config = dict(
    head_dim=64,
    vocab_size=1024,
    norm_eps=1e-06,
    qk_norm=False,
    bias='none',
    init_std_qkv=0.0524,
    optimizer='soap_variant',
    beta1=0.95,
    beta2=0.95,
    weight_decay=0.04,
    max_grad_norm=1.0,
    warmup_steps=200,
    decay_fraction=0.95,
    max_seq_len=768,
    max_steps=5154,
)
Each number is 128 + 24 x the weight over its row's rms, rounded and kept within 0 to 255. Layers, rows and columns count from 0. Numbers have three digits each. The size before them is the row's rms in percent of the matrix's.

# up: layer 4 MLP up, 320x128, rms 0.241, rows 233-299, columns 64-127
# down: layer 4 MLP down (transposed), 320x128, rms 0.217, rows 233-299, columns 64-127
# gate: layer 4 MLP gate, 320x128, rms 0.245, rows 234-299, columns 64-127
up233 094:120115122169159127130124143132147157105126126153092121102105157122090144149097139155111132163133141140143137067094058188134115168152153127158107129109126136150126140159128139129061108149167169
down233 102:121106087101055137109110129106125140099116150128141167116144103136137196090129129071114121103101156130141146155103110138125100160135097123157145116143080158157123068112118098117116130129132170
gate234 094:121115157130115124129123089148095102130101124116184154132122138120095155129109104101131110134135098136135062114128136098111094145121150202152163103122146103140155095084133157157114132145137118
up234 087:141148126181100153127171128117142107156164166121122141140106124138156144131166117141110139130128116130138147136124125184141156144096129107114131122088112098097115141142136063096148092136111125
down234 101:123118106078120097153159143131119115101154153095143134133151099141132085113119151122123122145123080149123133101174160098151122146097102069141126120111108107137118113099124137109114128117136076
gate235 106:110165152111156134145116095120121150148129137161153125090153154102105103149117157092093077136108132111150150175143133154173111108111144139146100093104110121144153119140150121144089144130096151
up235 107:112120115102108124130151140151133102142101122153081140156137083127141129090142102153129127123148129137134122115141123109128130129122129144078131144143107136122103118131162115109129105106176128
down235 107:096131161127134132134145107157101107145135152155140133126108090122099092117126108128134083151143067174138163142132106121096154152109149126131134127096131166136159117146130110113131081093149114
gate236 106:115148112126148165121176103136115135163106125124134153117116117146084140107132087101137155092109133136070154127111084140151118136135096134108152104123124123112157135133140116151125111144165146
up236 102:129107128125109093137122128104136193104127115111082143153167114130096129111113163139087118130162092133139140111140126098119136126139085104133135133108147138165110114097129092116143134112111130
down236 104:131148173121127127132107145134144127125106148118146143107124159062144106109149130106151153156160152131132158102162122086158142148127103138085135140060084171101159119132082103116132121126107142
gate237 111:154136111076125130134156109150112167114152155105170151127145166133120119141124126094087154180118111132102112152180164136136102130164139141118148130120138146128116126106132134177083159149129122
up237 108:108146143101135133137134085111109140136158115131125132113160151079163157117101159133112134148122134169142099160131146140121128144163155114144152080119132109144129113126175119128074114155101139
down237 108:094090131148088133171116138132145170146118126087156090118108105148136143151114160088106145138149137122089135086145139084155131152060099129145129103133103144111178096161134115186108141142115166
gate238 092:142147154110167128127153076159076123121143140141127170122142121160120182113146114163127120093109088122156128141159112161136134141109093132153139137125139152123162117112109139095085111124146128
up238 087:141123128121087141121083154071119134061113076146143138110118123122130112139144105108132150148118130132121159148118151130088115097134113123148136110144120110139112139133112070153113150144124141
down238 098:094131133136130097092105149103157098129120149123082114112140119108124127151131169157078126159093131072121094094102150130138159100122115148174111136090093136187119126097147110137117090140105132
gate239 087:165125103080145107179164135142157086164131142115157149127107145085139068151145151150131132165123150129131149128128155134131119168096157123160113091143131175127143131129103165167139109103122107
up239 100:126116126110123175180132130150126146120103164069131114097092092096098145114164130118151112117103125104109152137122096117174167081134174138164148092101109163137102100076147101135139152145124173
down239 100:114135111145103151093107124119133122136144121165098130124121123148150104166155111135187155129147064116117101125141117109143120098151107115150128094147133133061128134158142124127134118130126098
gate240 096:148126135141118124141107158140111120165100115124156137113105135111112120134119120146110081102122104112134130119122172180113161161163123094130134111098122136103154177124109119134174094099133140
up240 095:166134097136138124137105086113092117144159091100141124115124144132154093113115100130088128081108156096113167123117072162126125091181099136174167127174120134190119075119158136149120159133084087
down240 101:153172117099090167133097092136130147123111152140158132165136135124105100100139129152133140142115137150109143122103101135109127141145164145113120148139135130069120147069148130117120144140143144
gate241 097:134145113154105101158111113121133121174151145132114138133180101129126122073127105164095136071133127117146098130131137169089149129121120126088115109136097149146100142154166111122104129120127166
up241 101:141146158141133102172094120091183081133172124125113139119144121108133142074128125161108149126108142113116129126113164128140101137088105134106111121115122105177070134109130087149105142095131183
down241 089:119116111073114162115155127156116113107126127176148121146138162140136122155109133110172155157128128131110155108116138112098164152136079152139181139107145135140165107162083125117132122112136085
gate242 111:094125111117070162105157094172122138117101143152126135096159166088114102086076135126126140139104107150132117092121107149128126166145080124102162109113128137149137108117104118095097133133140133
up242 111:085135115129098101145135091098127165092151141150094178102117110159151111116136139148119122155121118172124148140081117101149133090090151134127118124099104069119104075081127157129114146151133162
down242 106:113166121116145112124138093113102106113128158140117124166112164200125143111134083104040110125080098100147124101120118133110195110097128132116110128100117164126133105162144119101099143117160126
gate243 108:121121132150138133107125148089098096120125141133133110146078173126150140101121144128128110137132064141114106152112068108131128163167152147107160164120112127094133115135107133100137152097147140
up243 101:080104133140120129117134140128150106129138099137128150125145079135152100146162121156149146114109147084120154134157211099161147076124140161153113119179169115128097116102157139165122144142136136
down243 108:143142152159102121137147136132148137198168133126116140117139084125106107090103119183092103152062131116174175167124135128165125109122145122150131109158125143093114154139140152134174150124096137
gate244 096:160133095121157130170137148146106093140133136088096089122132098146109152119129162094113161172093120141144105151147154169136184145135112124119115118174095137126174146087113127125113097094118131
up244 114:138129117160127163112093139073161132122123113159145101132159118146176166084147102167081112084090105150133167144139135132113130094138155145127172146131100117135061153151126117145128098076122168
down244 095:128136163084127064119120109170110120093117088147148108134101135139117121121133123124140128094127097123141098134051112150137136118181147108108147079079105141142113134126132134149148124099135109
gate245 109:128200129120146100115103126149112143158121127162114102132115158111098166133131157123140102135099189135136131162147128113199142179107104144160105140138144118120134097162115171131166131114078150
up245 115:115133103187125150171092116160126159131153084115130135154135074135132124101124116095117170133135109079138107113119133106116163128134149156119129161155100109108085134096096110155108153145144140
down245 106:113119121094158127153100138120135112124099139137130101195136151097123090127145107129142135092127176131120105111099150108108150119155119144164104091115139076174133115135114123122110101130176125
gate246 102:130119098066174129120112105150146099195116159136116135138137074135167121117095120091092132138105122134128090111141089088155149126086090171096086123123126163083170108110088103165112114139121116
up246 102:101155143126124153069096135157149130127176150172124128142106102103132133128135143107146156116130136123121112122126121054093131153131137126114109161173161110148140126157133163210107124114125162
down246 103:168082124146109169135132144154124110134130113117125119143132142134193147112103142144141119157128114150145188111173142201166124111147130081170108142089124131164121152110146114139135165122142101
gate247 096:156152127135117123126143124148150138159113159100126099108126124102094115101154145121119151119097150130085135128153189143150099139137144116164123180134082135126140115153111151133090097175124149
up247 088:116175111101145118122152124108143129167124135168107112137136148098133139094155153125132103160105120114133124167157163164117127158135137094137149160153080126102116147149144155132118076128126100
down247 096:102137104140133126151164130089151126131134124146130145146105134130110128184137104139117135109146149114127162120113142153120116134099117180147140120146186107149130097152069140152130151174124136
gate248 091:167120134114120112101096120107148128110143141142138098132129092111114137124121112155128131101138069110128098104120097101102132122137113140164143128164108134105114157119130115120105159113161108
up248 089:127147142131157144126158131111138123090161064147092100095091123122123126167117115093173143105128099125102127114102114153099084122129119125129154110110119187137143110118138141118144078122168121
down248 100:147094112116128112149115078099137141103090119105210113085112124120146093129125137160132107126142116139103135166119127107106117146087117155144166171119115112125139096113089140136141154157112130
gate249 117:082146156111169157102118093091127131145129130086168121145172114137131159149135112134112133085126136090126097167137125180097129139126127115099098103154119133135119069100093124129124120106133111
up249 115:121107146149101131172119154144119091059120119138151125163102119173139104116133101144099115154143128107125111125136127105125126098155168136128189108142188145137152138135145122110133144174126125
down249 109:163135072104099094134106101112133146083120114143095155159103105121115089127100137149104161149165135163087098146089101108176122143135107105134120147091118115096141136163095118106103136127134111
gate250 098:146130130122117126135184104140143106128121145106190174098119194115124131132133142140108125146099106080103131121108162158140132106131123136147140122180147123188150100082175148104096147113127149
up250 089:131090127103102135063114143136180137096084112120134140093142134153123146170122165136157127099161119137106158122136154127148138105139140120096142155113151133168118107140093134136151180153106167
down250 099:138092112097123110102136113119139134163160081116105138076154101121139146114152083125125130117150156121119161127126120094129166155110115145121111139115145124151102172135175126131117144088152146
gate251 094:140133136114123111124129144104149128137138145103100123133142099133125131184141135142128091110109131146141149161125101120096112108167124138135105142184108135120107118146134134159108116171109108
up251 092:124124109141160098120142081125168115142146152086202129112140177125159115148148088153130132167140087076174132164164124138105148106110103105157146073126155124164109092119152136118124125115145141
down251 095:145164084109135115133148185141100142125094171140093158123129150127136101151120156115171107132122146144093115093110116093187096105126163114110130163106150149099114119151117119115171129137104152
gate252 121:104118162144136149120140104172172135149142167108086136137162159115094114152139097145122128132130115173116151137159199154127111136119131171160096095107102126145148116103136100107098153156122139
up252 116:145126098081125141129127137155164126127164105112138147133137103137153079162123115117154128103124127109059122118188117145091093145116147123131136121141137124128141156139138174135107125129105133
down252 107:127122125134158120154117140144136108143134152122144151164113092159161148135120114139164103112139129138138141133122146105078135147114167139138093162169103117089143127121092148160135160090088136
gate253 104:105138140117081095159126111149121164125099135115157110070129180149105099129130120112154100107155103140128161135130187125111084096150075208106112118088146140138168112110143072107143117147119110
up253 100:141107137119138125130127108102172129144125141117099172168108100146149111126120119128118176163086094098135105111109079117126140112155125107120141133131128144116104143138123136144124103132159145
down253 099:146114119122151144136060094093098149124136110133124071102138096128136121090117110131112134109134190115110121134168121142120130130117091125119157135139118147152175131082090139174127110125149094
gate254 092:141133139145166096157178122118108142139093152121061120144084122100149111142113141107106119139156144126141103099098144100093122161116099139144181096115140126129135168057157113140127124127114107
up254 088:127119159078114111103112105095131113144156107151116097103109124116132117138125120149123087104127130067133090085132124155135124129121122111128164159103136148114089170097121173109151128151099089
down254 096:133096108135114141108147127067101135110160140136112186148116136155157096116172131134120140101121147121102123128110125134135142119143118145098127101182102135138119104135113177112057097121132106
gate255 093:165151181115126149096136100138124116134154139109125138130177145155117143127105109133103146097118097129147101105151097162122116108151157133116122157118122126120139187137100129106117110098103096
up255 106:170136143129126168122092120139177138114100102138113087120140120150110119118129072189126133108127146081114107144129097122091071091143155139143155135132134121154105115145121084112137125084176108
down255 105:103106119076116128098165144150106127131129144122124156154119097136126166184108162136170090133115102168137075125119101129108134140118130117093131110127165120102115115094126082072171107164119108
gate256 096:130164162132158137137135123108129181144088125094094067117136094076117148129131138118138108168107085139124088151157132144101108139127133166108144164141123115111168129103132121134119126120136182
up256 104:128134092129161173132154158150173125143119152163140144126126106151144130167119093140138146146095107166117104147133141130132163125101075095115157159158167135110106122190127093124156133132124104
down256 101:133147096136161154140124167107090103071098175151140084131104127170145140139131147146131121143135142125138153145158107148092107112107127119147094145100131142101089141141154134078156146151101131
gate257 109:121159095145113150116107118154123150103112129147145187117095119107097163104124101126118167101115087164092137161105102119188080152131121104083146117143118116117097120083140132146107124142111145
up257 106:169125132169132115145130140147098113132141132098140146169132143098141103137153139105110116102135143134130147126171138127129126081096133129076091101127127162078162092120125120127156115138133095
down257 099:113076144144108143098136109125116130156119110078154150098102109145135152153091106168153113115109108132124134090122149154123144135122144140154078108173087131166081142065129144104106144108124160
gate258 100:125132110111135154149117110123123102137152167157091144130170166100113109123134137124113123130149168156169136150135129071133078160160122126145184123116165107094122106095119141120122098137121118
up258 101:150147131095148138128112170160105150157138124158108157121125128138139143127122123101123110115143174157141148123099153130202067148115110112152130099137167141108155128124111132119122108173117146
down258 106:114131072150157101090126131155124113180153156135145126093159134136117142156119132093184140139148160157114146124081103152129118102140143119121100160119200103115116117113087146112132079175112131
gate259 099:109146155150105143088168148144125163137133158125159122109154137132144110141100121120163167123108069146162115159110159093146135102105118114164087121112104148138134139098133127113119180113120152
up259 095:147132143123143105153111133147122101111119115120187120168131156096088078157095106138149092090112160139105108098141108158123139127161131137079131163111137125142127117132149120128137136163155127
down259 106:128131134095110127124142119097123120099155161167132092136187069156110114162093099129125118131145152123164094152090142131143125116128083111125086104106120126133102154149122133119102140147123134
gate260 121:126128077072114094116139102129150122169138081083144132133096173156127166132138164150121127119109125097140128107164128122093135116102139145124135150100114099085124148099128113138134133114165109
up260 110:122124110155092141109118089123097168152106131143122137113083112167107114112123103085160129113120150172124137141144123123129112126130122184071153127089146133128110161158146095147096125150149161
down260 099:140083107099123107128111133059142135121104104116130108102117168146120110111145178145154120131149121098138129079116115126156131115112142111157150116139102058107127135132163130159162155089122111
gate261 100:127140127137091130120094109163142119121111162129148127125135156091098151128110119157091111116144146146141142126143153120118144127077124144150085129102132127112123097130131140138167173156095130
up261 099:160118117151172135132121170139119094150095155145127114104117147127120113116130144093071164152152097111100128096137101139136122116136141120135151111123165149114158146123102144185128095167156158
down261 104:089130127114153149101123138143107119137120125095145104112124105145100158111114144113131105157118100083099107118093077143143118129143136155142150181138063128113164130114121153108141136108130143
gate262 089:123126119130087202127127130170126126095149107122129097111155176097069124174168141101150142119082131089114124160124138125159115143100146128121087146135081085129128117104122123125134118139133143
up262 089:118112139110124084128115127088135182160091166114117117094097119135113139145103111145086121105204118152147145111114105104084125103080094125141129149172115138145128110155168148141114133120066115
down262 091:128140132127126080136126126051119091130134147121112118129133175106147105127123114113138120184106101173105110087082149123150139140157139122074095133098070123146121113124148107104121104111153100
gate263 102:151133138089134167123131104166122133127160141118107144126117153133103120129078149112115105169103092123169125120114095151143129135161066148142089144135137137135138114147138137132125150099164136
up263 103:119099072120124122144127125143114137145119108142146122122141172121148097135132144121172112137151175126119137146092173115125154099114154123139180107095105131148112139143128128100165109147076107
down263 099:093150129142176164150156097115131137129131077108197121122099152149100123133107151092101133126114113108117122137098154142064134099089090155135147126164080168148167101131148099153101123119116137
gate264 084:172128151094124179138156112143142103137130142123150111126112128145115119137147150163141151099137098060167088138149143154123143115077126124120133118134122146099165107080140135116137118121099096
up264 087:114128125118121109136177150109118111186153122073124170138162118152139106102110110120078122154113176155146151139142110174124133116161178108149106171127144098134153127146142096151118158110109136
down264 097:128132102131190126161136104128165128149101123147121145128116143139119102104199155120106107133137117084106081100124137116112132129130091130107132142139113112149150134141128101094125160118106120
gate265 109:076135113100118111097128115125165127171119130104094144130135129158115123124073125110121135172113127163155110135111107139101078118164114098074158124100112110143114117102134132137094144147120137
up265 113:097120106116146163135136144104128129157146118103097178090112101119098158107107137173135159108122132169146082128158119117087100146165109153147131128116099094153113125163124091140121169136098171
down265 103:190128125128184099131137148142135139119107150180172141170144153116104114128137087167137108129154120147164118135132152134098112168129136131104109125136155122137145151166137111098102090138171131
gate266 094:139171157127111110134106095150127132117103126095155149134099165150141095085136163124160158130119112126156172134118103134110115126110164141078158120108110123157113147085106146135102107161121095
up266 093:109134133121136088143130111101135106153124117121146136100103165145129125130088149108131149123139178116141147135119115149123141116126122143119142163162133117143097054095136141125115121168157098
down266 098:074129134158134124136090092119112130167128164127105117100114140092127126090093125073155078130123156112142159099110111145103122102109161130123086131119122125095125108113139103111111122090194133
gate267 106:178111160086108128140122142149147105119088134095091135171156117123122153129115129119114103081091134125109077125098138119089141170085082124118139133128126090133087156115105140149113140121125097
up267 095:155101177079115146105163117144182090121079139113114112166155138109132124126131094122180137100071145124092103159113150118125128138105101117125140143096113130127151156134104156154109130152094075
down267 097:149159079123128117126115128184111103134125102184167064120135122104134168143136107117168132137111165145133096122164148132136108116124079100114069137166117121150161127140111122074123116092091108
gate268 108:114113157159133144126165146118163148167108097104178093122135097114069133101170122136166115146142149134130169171154136118093135155109098138104105124103122125162114100143134108097137141104141143
up268 106:152118152139129134157120130126085136115108149124114109092108149120159105120104155083112096141133092142100107125117094113118132129189140107126150110128115133134132183099108140137146130146108087
down268 102:135173140132135158106121123123106144155119154138140117125127093111147137122130121159140171110180121123127127137109127169143181081120158084157127139113134129111129116104141118156150126089116086
gate269 107:137136147133098137100154163105152109127121161077093109127129136097120168114108133141096108183116154165120112158106160122101109117125179143098106149149119114118180138121107146136131120119121135
up269 106:107098120129111147113155168088131130122150137142150137118156135110103135137125152093090140119124176106157128159107153116130116133094141128168114161139111159133133110129087100098115125132132114
down269 104:120145133165112131134086116103121163121091123104149148137132101097134139157126126134177096138144144101124151127125102126138116105123140105159111065129157123121121090132098124149163168169118103
gate270 104:131096118131144118077157179134118107125088110150088128138128102138124121125098135156169135079156119145138110092185109157138121116123152112127143091127152137119144159083115156133111127120117112
up270 102:115135143153136137131165128130093152134129157097111128084102123093147151124089161114173105120135141129160095088139142151087135124110147110141096121145078154134168159067085156142081137086092128
down270 100:172087114149098061152108143134109144170107142108089147151120122112115110139140143142162145094151137185104133085099081139116129145117140105176121130118124117079145128119112082117158122132136131
gate271 099:112157089112107150111151113140145150139138084127132122109116100132090150141105155147165080164128135147162172084119121140139098120147161122135065114141120155103094124114115126101146114138099134
up271 104:113135134099140178133133161111134123125096129113164134110149127129136131153128134126096119140130096190154136114124122179140142092107118147142078126112122108156158128134139106108104144094132149
down271 107:131127120127146132130106145139093134095117113110089145134144104088110135081096179102137129121117110073070172117114106142137113154127119103094137158134099130109144117110133131157123129151110164
gate272 091:080149175140136130115076121098117143147108110134157109116164138145129162124144136127153148105091126093092154146168134102147131109071117147132181114115137150116130112119131132103114133176116126
up272 100:147148121141107115109079121148115131145142081159130109115132123103108103166123152122135125112124158155128110125130159133128090134137153111114107136118174138109132155142119158101123104136069105
down272 101:128122144105093129068087133138145088127143106143120164158132132088132124143107148133148132120090110165139134130162156140155138135130165093125094138113112130120180160159108094140122123143087110
gate273 108:133145136115110128103147132154196155153133143095135112136107161143130115132119107151159111121125115129120138075136122121182125123140164113134115103151125153116133025138114133126159104130119135
up273 102:093139133141126050143094125119140159118122134114057118091160106150124107144120162149144108125116121127147145111107093140144134138148136068165105124112164140136154154130131142155119074116120151
down273 101:103103132134146125130138104104128162114171144113134119127114106154168118138118091106159118143141119132080088127147127100121176120146119108090180124121165097072095120172107154124142108134115115
gate274 100:143149160116139101104128139124104114129118168117145142104092131163094110123120157102096136127154133115137134159109111095185116126131145154110160094130147097127156118106092194142128157150107103
up274 094:115154123143099155126090129166122145144139055103106165139084147129149142136133127148185129120148129158100146130085168121100112114123139148140151124113133150126109172161149103131145095105090155
down274 099:147161146160097075123100145105134179087113105156120135112150106181129111097116166074115139130146130129107167140165129121114165165116169119161178116120139125136131121112098124133108161155126094
gate275 099:152099157089160119144122152087129126126121095106121127147105121144124122137129095125086129132143165151125130146137166140120079163118121128122130200138091137129127136076094107155112124143130109
up275 097:125129125104137136157178124138147144159112112131117128180138143175118106100128116133132149170129126171118135152104134150138110137159123128097088162122112131103134153094100144164095084121175129
down275 100:150110171153110148111115092133120157164139164146093106080123176166101134077152139097117158099130133126113118140119119119135101100161125133118106153128112142151086165112137105067114095117143123
gate276 075:159138097092130132108086154128133147153117140158127153109120146173129144103149167119133108151138106110067109141129092126095154144127159171119107119090153111138130118143099146161135112077151121
up276 075:087145105164114160096118118108164133126122146127112170115130162114103162071112125139146126152141153136143133119141096100112154119134126161126131136093129100126080131160120099110144154177126116
down276 083:105191125110122123150155170101163152186158157175154144093094135134111147121121102149111125144121153131108123137155142141136130156104117138083128129100157148107113146094124113100101106143114070
gate277 086:129127115088138136117146102118114115156119125166105082134110124137107117159158102128139123130102072128147134050127129160112096151114109152107151171125107119086155081154098140131123093122142114
up277 086:118088165104148133112112138105096131110117146144127101157127144133109133158185121126102103132071090145153174096130140146134126161139121145134151153110120112082141112098122135104091126140158118
down277 095:140152117114147160116111162140140150110146138129127137109156118118116158098137127140139118133166164123120131129140137126099132117117150108126142129167114100112091068208153120174088168140081192
gate278 092:141149080148122126155144127127153140130129151118117115164119110182062124153099150124165129074152140116145143136149109166099128145062113135157117149112104121139126117118091130157154125127148090
up278 087:090148111146154096121151135124138094128129173158113124127145155109110120095109156151093166134132147132116073183142109151146131112119144134152091129139132097137139092109137106116137146117120098
down278 090:138129124117110170145162131171137157113103119098105101111128106097126131108094108117119125106154114105139139165099138185135121173147127074117092104123143152098129144166116125112131098095129156
gate279 092:108127154108093082063102127109133107099077149121123154143142131133130115113100103127191155109163131167131149122155097137181102122147156130157118116107115080158127103159097119168142150150156119
up279 080:174118140154107143170106102138156159119134130115143097160135096133127114194160158125093096127098116087097105138133192097123133137114118124121163127164131122096139156097160131146111106115116161
down279 099:123128171108105134093087147173094139149112102142127107134130135126102110134096109120141116110085118074108144126119115099148123152140124133157133156122122166123117153114123123165155106156097099
gate280 153:108173129121120103107123131150089143138142184154140132107100137160108103123108120115114115092126105124129106131152107117129130103160163125153110173157133081154109091129150113197160120160137126
up280 134:156138099121133146144134125124149099112090078117128164129117114130102142102155111121117086152137099169130120157117134150114162156122130168133124105179116164119138145131122096146151155136143157
down280 112:137119087101180161142116126137111122156140106122084117155141143104114111121142108149129138099097158155153160082126101144121140151125124128145157119072141123105109099167117106091140134129164134
gate281 106:097099137131152110134125103142181095107120135112164132101164109121121102113086142140085104149118121145118141122136141163152129146095065131122143123108101130157153084152131123143149125115122120
up281 094:139140119110100085131165159113102145113095154141117159119103124137159102127159123131157096144107136117142102123096109128154117113105123106094158115085165117100153154097068110100154105140145154
down281 097:171113119116134134112106115144137134138101142127087153113092114119141114120116150174094103169104163101130129111136188086194137115160136113125130121108122100088167151099135122075131125169112128
gate282 105:144143103119096072106120109144136086085159095100140162149119135080117137132138112125087150111157152130124108115113137093091125157120168139128132121126122137104156151114118110121116107105114103
up282 106:175099132105166096114143149116103148123081100116152118142135134107155138110119153161133129145136151130132157170165138141153157181067112166153126117138142144079162100118122127125132116122137120
down282 104:144165078120158095146113095155135124158125143119142134145117121120135090149149109052120101131126142126155118126142152079135141076180157128148106106109162173115111126158143116125129150122155157
gate283 110:106142130117152162136128123144119132101181131150090135152126121157126155115138169147141117109116091132160133116143112133135120090133199199122166153087119107131170143120142139127138148130133151
up283 103:149153161153195137160135166115101078083127133140145144115151078113138117094134150122161135134104135144141136148095159107157110114119135130167138117149115126137168136102155187144113141098109138
down283 100:162091117109130136126123132106140142131141104109154155092094126106145063171111115132164164082098114111100162113126174103118122104123127120125131158131130144151142132113169122178141092143165147
gate284 089:089129149076101111076097148095075117135150102146105139156114113135110099123156091149132176123098115087165154098118107103092139121144136107136133138132081110114097104139142156144129129157148166
up284 094:122150117105101135109152120077116156133125092146097180124139114135127101169137135136143174131105114133121135165102118118161108150160139123144159093139124115139158140109101135145150143145109122
down284 093:102130124135128133136102123139146121136143177109121099101146145139115129083111107106082102130132131122134092157126101156124148133131131129073133123143090176123101100175122122158072131165137139
gate285 113:113163165125071141104156172116117146136100080103133134130106116092123162126118143131152126130160115042133129133121127102136116102140142120081155116108122103141128143166143148142145128127122146
up285 116:155158116130154147115096131129136125150143156125155111118115097128137095145149114092132078151130137115164114151128160081086155111130138108082121141182164150097142132097158145165118125113128114
down285 104:150129160175115132120088135146100124149127098144146149123116142139111102117107151137141159079081132141144181124131138127126105129165125109095144152118090123133125143084097131112073131107148092
gate286 101:090186136123096148095129108130138134091102144130105103112140136154138133120144104108141154154129109108123128092094139112150115114101095111136139119068085135114133122149116110130153110141110144
up286 108:075116160125115154092119152090142110085093097149149146105103149108140121159114087115108130139181143066123139091118067114107158162120159132151135125096154150144120141164148131142137128159116127
down286 101:143151134141094173153134149145129140129162080132139123121113161135151141132118164114078129146113103170147115115129143148132159114094091152099159138112091149122109078124111106147105136114148126
gate287 100:095094131109088114086137122171108147103101138117135119085125137100124112168114113142091089124153174134152125102131115097140144191116121134095144136163126117110110083101136167119094132131106144
up287 097:110104075106109144112135131156176123158123145145137143108123139179113136132139104161137096101094110157130101145133096115108150144095118116142086153127150138141104097145124156113141135108121124
down287 098:156134123105156112121160147162126158113167125161139134151128149108119102127163158127163146169142113145065080131162118137108142139082154172130084158108187106126169150141124149096146083091151127
gate288 114:127119120116194125111132132131170152136145142095111141138179088168130142141099129113123138084161111120144163148089133166164159126166165107160124143118159111096114097128131148132113095141138113
up288 113:111116144160143121145129132128136169160126114113136113140125113160159115106156140113137146101129090122126125111152181123113119160118109109153138075098123130142107133077149110138125144115134140
down288 109:126118140141140127118098136066129136147139151154132135166096090133121166131139127123110121103164128156126163094097133141099087175152150129121153158146110095143142153118145144158131157150089171
gate289 119:149111121152116107134123126139112117100142134065133117140109152135175064132078158149095121124096114122137119154130130143117152163155125128126161210143105158140173089118169146119116154100151134
up289 127:163108106119113118136106121085132138109149100120119106113113150132180137136076137123118100140130112158151132142130137125113139158168099121132141175131126143122135107128188106101098154142122162
down289 113:135102112137130122111156111114137116091098168156099112101089149137115115120162177151134125167188135191171141093168086110177141119118119150136114069145175153110121127155156134097174092162133089
gate290 111:122108172099117125111099142137105107134162141108108120130125172134103182111122102122124131099167096157134170127143129128108154133104141116148135115158138152124118111145120157106160125130098094
up290 097:114126124150149125181127144135101088054116169116143140161159118119101107085092163097130132126125084140121117119107131118113111120136116166141119160150085177113147135135142136112115135151129123
down290 100:114116159143158132102148119077158131110094121086094125116129168106173168155131112147113121146108169146168136126118136126145142124113132135149133114136100121168120084131149114159137149126116110
gate291 096:104135113161105079113095113120149119120122125114128129133136157116174103095123125171158126112100136140106106126164163107111108134139115161128139105122090136119140067084158128143132147128107134
up291 097:120097116151130138095119142119128121132134113148106147147109111178128150158124111103141120110212122137161137119129087135149115127131153102130117115116110125121114122128106130126167140095166128
down291 103:116161198142175115107151133123121126151121112113197150103152157118166135077125143129093142132142093111087112123145142108084150127119135158087141114134137093192107140140107113144122174143099125
gate292 090:138092151123131108145094088168139139143155123124138152152135088109145101153130165173123134106157139109168137126107129128136164102129135145170132176131110130118115109110106124143136165146171150
up292 086:147167152119159124106136145128139132113102129143141095125134138145112170151129112129086087136128095108105132146145143088108153100169122147060133144160136098113134117159154148106118119131125123
down292 099:099116048153147093131151135138124095115124122116104151155120146081093147125113100114095116113131120130115130139118115115131157124135108145143140099142139167150135101127139077134175121127153073
gate293 103:145139113130090126116180128120147083106123118097146109108123152148094139120113191103136117137127120145189117131153155133136089109111093143133120116146143153117178119078161147110112095105123138
up293 087:115125111129140149116156164105127084117142094113137107115134133158137138148117182093130122117136107111166102179125149153140095137146134149131136094111140138137173159104117147131145139091137121
down293 103:136104115154147131137119114120082130092099113110127071159133099121127135101120142145140086068187091139102106115145126168113117130169143143129114155099093072124129128125162159105100120149127133
gate294 107:126133142090138113133114163124106114116107133170111170151107144121067122111102106137139204119157107096142134099119138134130104142101101133128156146142128116124139106110184117172151170114135114
up294 122:188124158110133158113124131129077148116117163120170092136153108122102129111197144142152159135111089136140128162125091146154130130144098118110138105160152124122110100122107140153169075147100125
down294 099:106143114128144102135146102158165116131121128129160102129126118118168134171172114134097107115128191123140146138155115112115164107127154115151116121109190113170145123171130138119087133154121177
gate295 088:153138110173150127101134117131165133140114110119100161146169115145096081158126149121113074122103147109122116135091106166104162121113117161091144146108130135081141129163139145119142131142093068
up295 097:157104152141182139120063134119118114125153151124139132144149161091093109108104106164134085158136165128123153110187127121108081140134098096156130114142101110123119091152122136141127163151092113
down295 097:140113152150138094138101109159107090139118149126121169142108154108184113155154091154143103089158085153126186123156084129136130127124168128147122144163144123125149129109140141141097138124114117
gate296 099:105155076127142117110144147138101126114129144162121094131132223142096124135122143115106133111086112122132158111100107109136128155139150120127093149129154150147152132121157142102090115120157168
up296 097:131132106078151093108083096144127118133152140111113127145139156111124163125121163125129136119117102095105130186124162143094159116132183127105159126105124129131116100147152133137156182133108108
down296 101:133101123131155154139160116128179128156112157130134094177111125149114147131143103160131151138156135126097162173108128107137134152176146107143099124108123112129167097145123121072153153158133103
gate297 099:146087164141157162112142162143157134132146151115108144096116138195109131138121125136148138153094117102135116126107159151118126091092129110170146173117104139104141081136113142117209129115106114
up297 097:093156111161103135097074126131101145096121092083102131144116157118152166076084131105125138110113105147131109109139105093101095108156164146149147118068102068142127139123133173138168146152128131
down297 093:151117107106126171103111108148127135116133109141105131130168140159130099132133123103139203106130169114131113134122174165139102117094129116136148162126173133129155146132156156117124157132135131
gate298 094:132094133101138141118083105105130085161163139104133116118140140138108122140087147166137128130094126123103151133102171146104090147112083136139162132162164133127137142115143140169084129106119136
up298 105:161156122153139093122121156167114141123148149126137165121114092116125162126138135119080099104112128106161124153106096106127141130115173129089140193087112137075095128182121115098160129147120138
down298 097:135108118079127137144120135096152110132099135117143115128092080095139085089117138114118082112149125145108137089107090142137108167097150138115117105130125071152107122136069127134131112154109127
gate299 103:128116113097148130160152149124147127118131149140125168116136126164145162073135108112157074115120116102185090121114097149172125133130133112120101105114118153127129154169147150106128110187132104
up299 092:108101130116115131148115159126144111138122153135129160142156160158138121125093182127125086136125174152148123145133128124175110139111104139107079108135123115128186130099132138121136169180140072
down299 101:106134123092128124162110103115150088145152149120149157124150152169150158117176093143124100125144144122142119141122130143138095108145128129109125168128111140102120116155073142092158137138114124